Weights of a small transformer language model.
Size: 14 layers, width 64, MLP 256 ReLU, vocabulary 8192, 1.75M parameters.
Training: a variant of Adam for these matrices, 82M tokens, 4983 steps.
Each number is 500 + 40 x the weight over its row's rms, rounded and kept within 0 to 999. Layers, rows and columns count from 0. Numbers have three digits each. The size before them is the row's rms in percent of the matrix's.

# layer 3 MLP up, 256x64, rms 0.24, rows 214-255, columns 0-63
099:511447474463452484490493529488509530515537475513463494527480497492459489450506539511467531445506514489471490599501542469521482608488493531491408468492517495428504645457488464533547580490502491
110:583484468502526514465517528605509544469497423522511537484461407558506498462560438550402506481521484435501460476487536481457585540498517537533499497465516483481533494497489488523462539464557488
108:481552581468455457461522589514535422470544497524496511489423490549471539466427447515477532454483485423526470515489457478518525500550506545487545465502455477467476560476527485444555551546457536
113:485490427457443418489467540506558454492531571475465447453492502494470506523463454539525585492511546473463518503442500475518535556553494530511534424524450540471496545464592480543563491477472522
099:527470555563456464486524515468454518490552551507495506478501437516412471530513531520480525473550502552509530546490454471483489484521453576474501525510517502431449585407522487470490610478454540
119:506506460480492493499441527491535494480463528551488487488423523491490574514539430482469549502566469515589602543519477442470484538529452594494488428494511483545471570515555472530500551507523495
113:478498471540518434514483470535512518416534511590432559543551460575469499499485418567502468460468453481509490517508458508515468526528481504417485506548449501475516503493523501596466568447492510
113:570471480504536446524475517526518478484557507570517534546527460499468527555489448507473521455477497451551511543542497477416498474584477590473522523507484472554392455542461472542485545472467471
110:449506539447560464453527570522474522554561475483552512500508483507423541532527423524525518401519500399534516475469495491501564505492530493539575539507537460504495583540486475474514508452521495
111:492476457433490415494497463489523490450489508521474568550588487516476516513559442538474526488461426448515545510457501481541485518493519536513523475542550476557426480511554453557492607513544476
103:515505524494505498538472491543520492554529442503453542508471381479471459519525530513513469454481504400554597499458539461522441546537572501469470536515506519513538494491557461497577506451453536
103:463473547499509490490523551523542526493527474484544474489414478559508583490522551499451505503470416429537490487448540451536491555455534502498431525457409407513494483506528500503574514522467541
103:528537504427461464454451569492526418543497514512497474485530532456457533479470558516462578496462480505495499552481521464526454583406518557549465563416486513470459536510524472505534516455504488
119:460585429481512471479399543504468542541476526512508502489532489511462566487483457492489560474490499440576570524509503460494558532481535504464475534559510517442446586495515482544547464470563524
101:509564518432450458489477519538577516527567462551541487497512464481462508531504508520513551408491558464591517472438501508501440500512442453554530509447536531518495470472541409457522528502530469
101:503483566592481455510461465524522583499507550577541566487443457458450475504495458547497481475420538494527538521435460485518528462471500445433497482516460517468541552464541513463516567514513535
122:436510526521481424499516453460591483560502504529477517541520498478484522487606469523410526498490513529497527530494534482405565519578492517480460483458515443439493572493523498529445508463491533
117:504573482511414487447451546452602455504487522503497529436493479435457500498521514564507503508504499439558483559453474442531501502483481560563465487485483506472488529451539529483590468495453560
114:531483531492521491484517558534549481546477461527508552426496506519460522497497464489511541387418450447502461498444564454512536487545503554508538536511496485517497541438497492536632504503497552
105:535536507554500436496531545477580493483528546564498482436504519452516444469523470540432504461483532512527540508491542493558467510453474496484453533479436488404484571489542491486550554462404526
109:502558495446470531484441489514495495426512540538505476494472505550450551468507487526484508442484464482479512512526454499444544554520544493507473443461401533520394574539518455563530570526540540
073:495532489425540449508555557550469422507517558544515492505485480518381476446606466499535495458475466481503526513533501485508488527512472560515541510471523467576517508436499456540531559472460477
102:540525434466577516453543557459565455456516561545498486540484487479525507459549514500507457416548467465525494499492556464417494499516527533499460460516446542509450546499541464537557564506562536
108:562491496486548373470460572510512468512530479502496497497413426494443565492526459522524560475494465497556515496502437498491474489584517563547498464542504515540482475424475525535493564502507506
129:537555529466444465448534551476493493541467539494514523516482512518419547491496522480436538447469484476550496527489484474551487603489479499544458442518502527521433567455504423485561522489535596
125:498472504586463481513535532589566454461580523511470463521467443501468507546587471551510490437501497466546467561451474510520487505509530453492450501544473510467512538473565468484590529449470495
112:531469473475486479500514457511487548445507473606475542495534495550497503470557499473450520495501403511443537496532470499486452557544451575484507541509481508507499527449468459592507619479514535
094:497507511468448477463499498549500523476516474470464522520515461539477617454562472537468519509500493475437440522556558422492550608573534451524473468505447537513503515499517436471498466463471542
104:521500541434527445521575503470531488427537524515497505562446462466401544460525570566485521500537413498516549480465473455587450519470524478477551510539530516443506501549490506471471513500535509
090:508511536487465489451526479532498531588523478522444521487536506523469498484531517477519517410436499428513548492567536501528441557539488525512475455441487499561497559470514404488571551444475566
132:491535479532454474509553458557484487477510480586507467484474466523475555483539511470552549481531441468562545509523525489428487491515529448498483480526492434583554524444558458537459505490510622
111:546496500464504466411522509449474516565467502533478548513492514480420523456512508464480579484473476508543539604474515453537567517525496533492498495542469536429548615509520503481478543441520491
122:479465519480500452486565569443521540542509537493473505457478457494465530443505506504512557450451463474559547616517475440508542491447547567479462508489509526455491551526489511483554557429443470
107:504443417536473512489509509521583489549444527522491494472482515456408531494505473557591590478500495476540490539420555481485503477525503534483492505544536506519490550420515455493580520503508559
106:492452504550528450477486487465548510548522486516483565523564494531417469420549524516406526494526490494537517513519490480408506494497515606520474529457557434438495550493503496464465541524443487
033:541484502514463462478473559550506462503561492531473496455474483516428582412482490562477530436487440420527576532490568439501493571502513499482542507510524464499509546498519416519471538452504526
101:560523442473560475440538537496549405482581511465479523425540494567501505518548438525517519427501472476465487530478506487507506516445512522525498462496526447525542500428565443502550577512494518
042:530498495519500473507425514478511498542567483528498538518450458532372570493516492531495541486504491432555577538453510438482494584520506547465526478461469480511492531495521394526519560496497529
043:501522508515524465528420567538572490467562498557499505523441472520411581454552497537463497461498462440504565532494578452511455518549514527463505525527529466494489529480543417488497565477490488
106:487538530482482464479536647490463488497529535505550475569513452490485484464507450551519493462567439493549522530482512402484423517488508485479499474477528548483433511424519459529551483507485537
122:594476447527485458606491473468478438483548527509552503462498509498460515424574499535500489495485528436545486553505588499497530516511544490483509505510487535440504557481521439435555509464549550
039:509499500495512477489473552542492476515550498512447495520498455459406491463555532524452529408527439461515561556462523430513503534520525519507518453483496465502463526468515389521540548463417567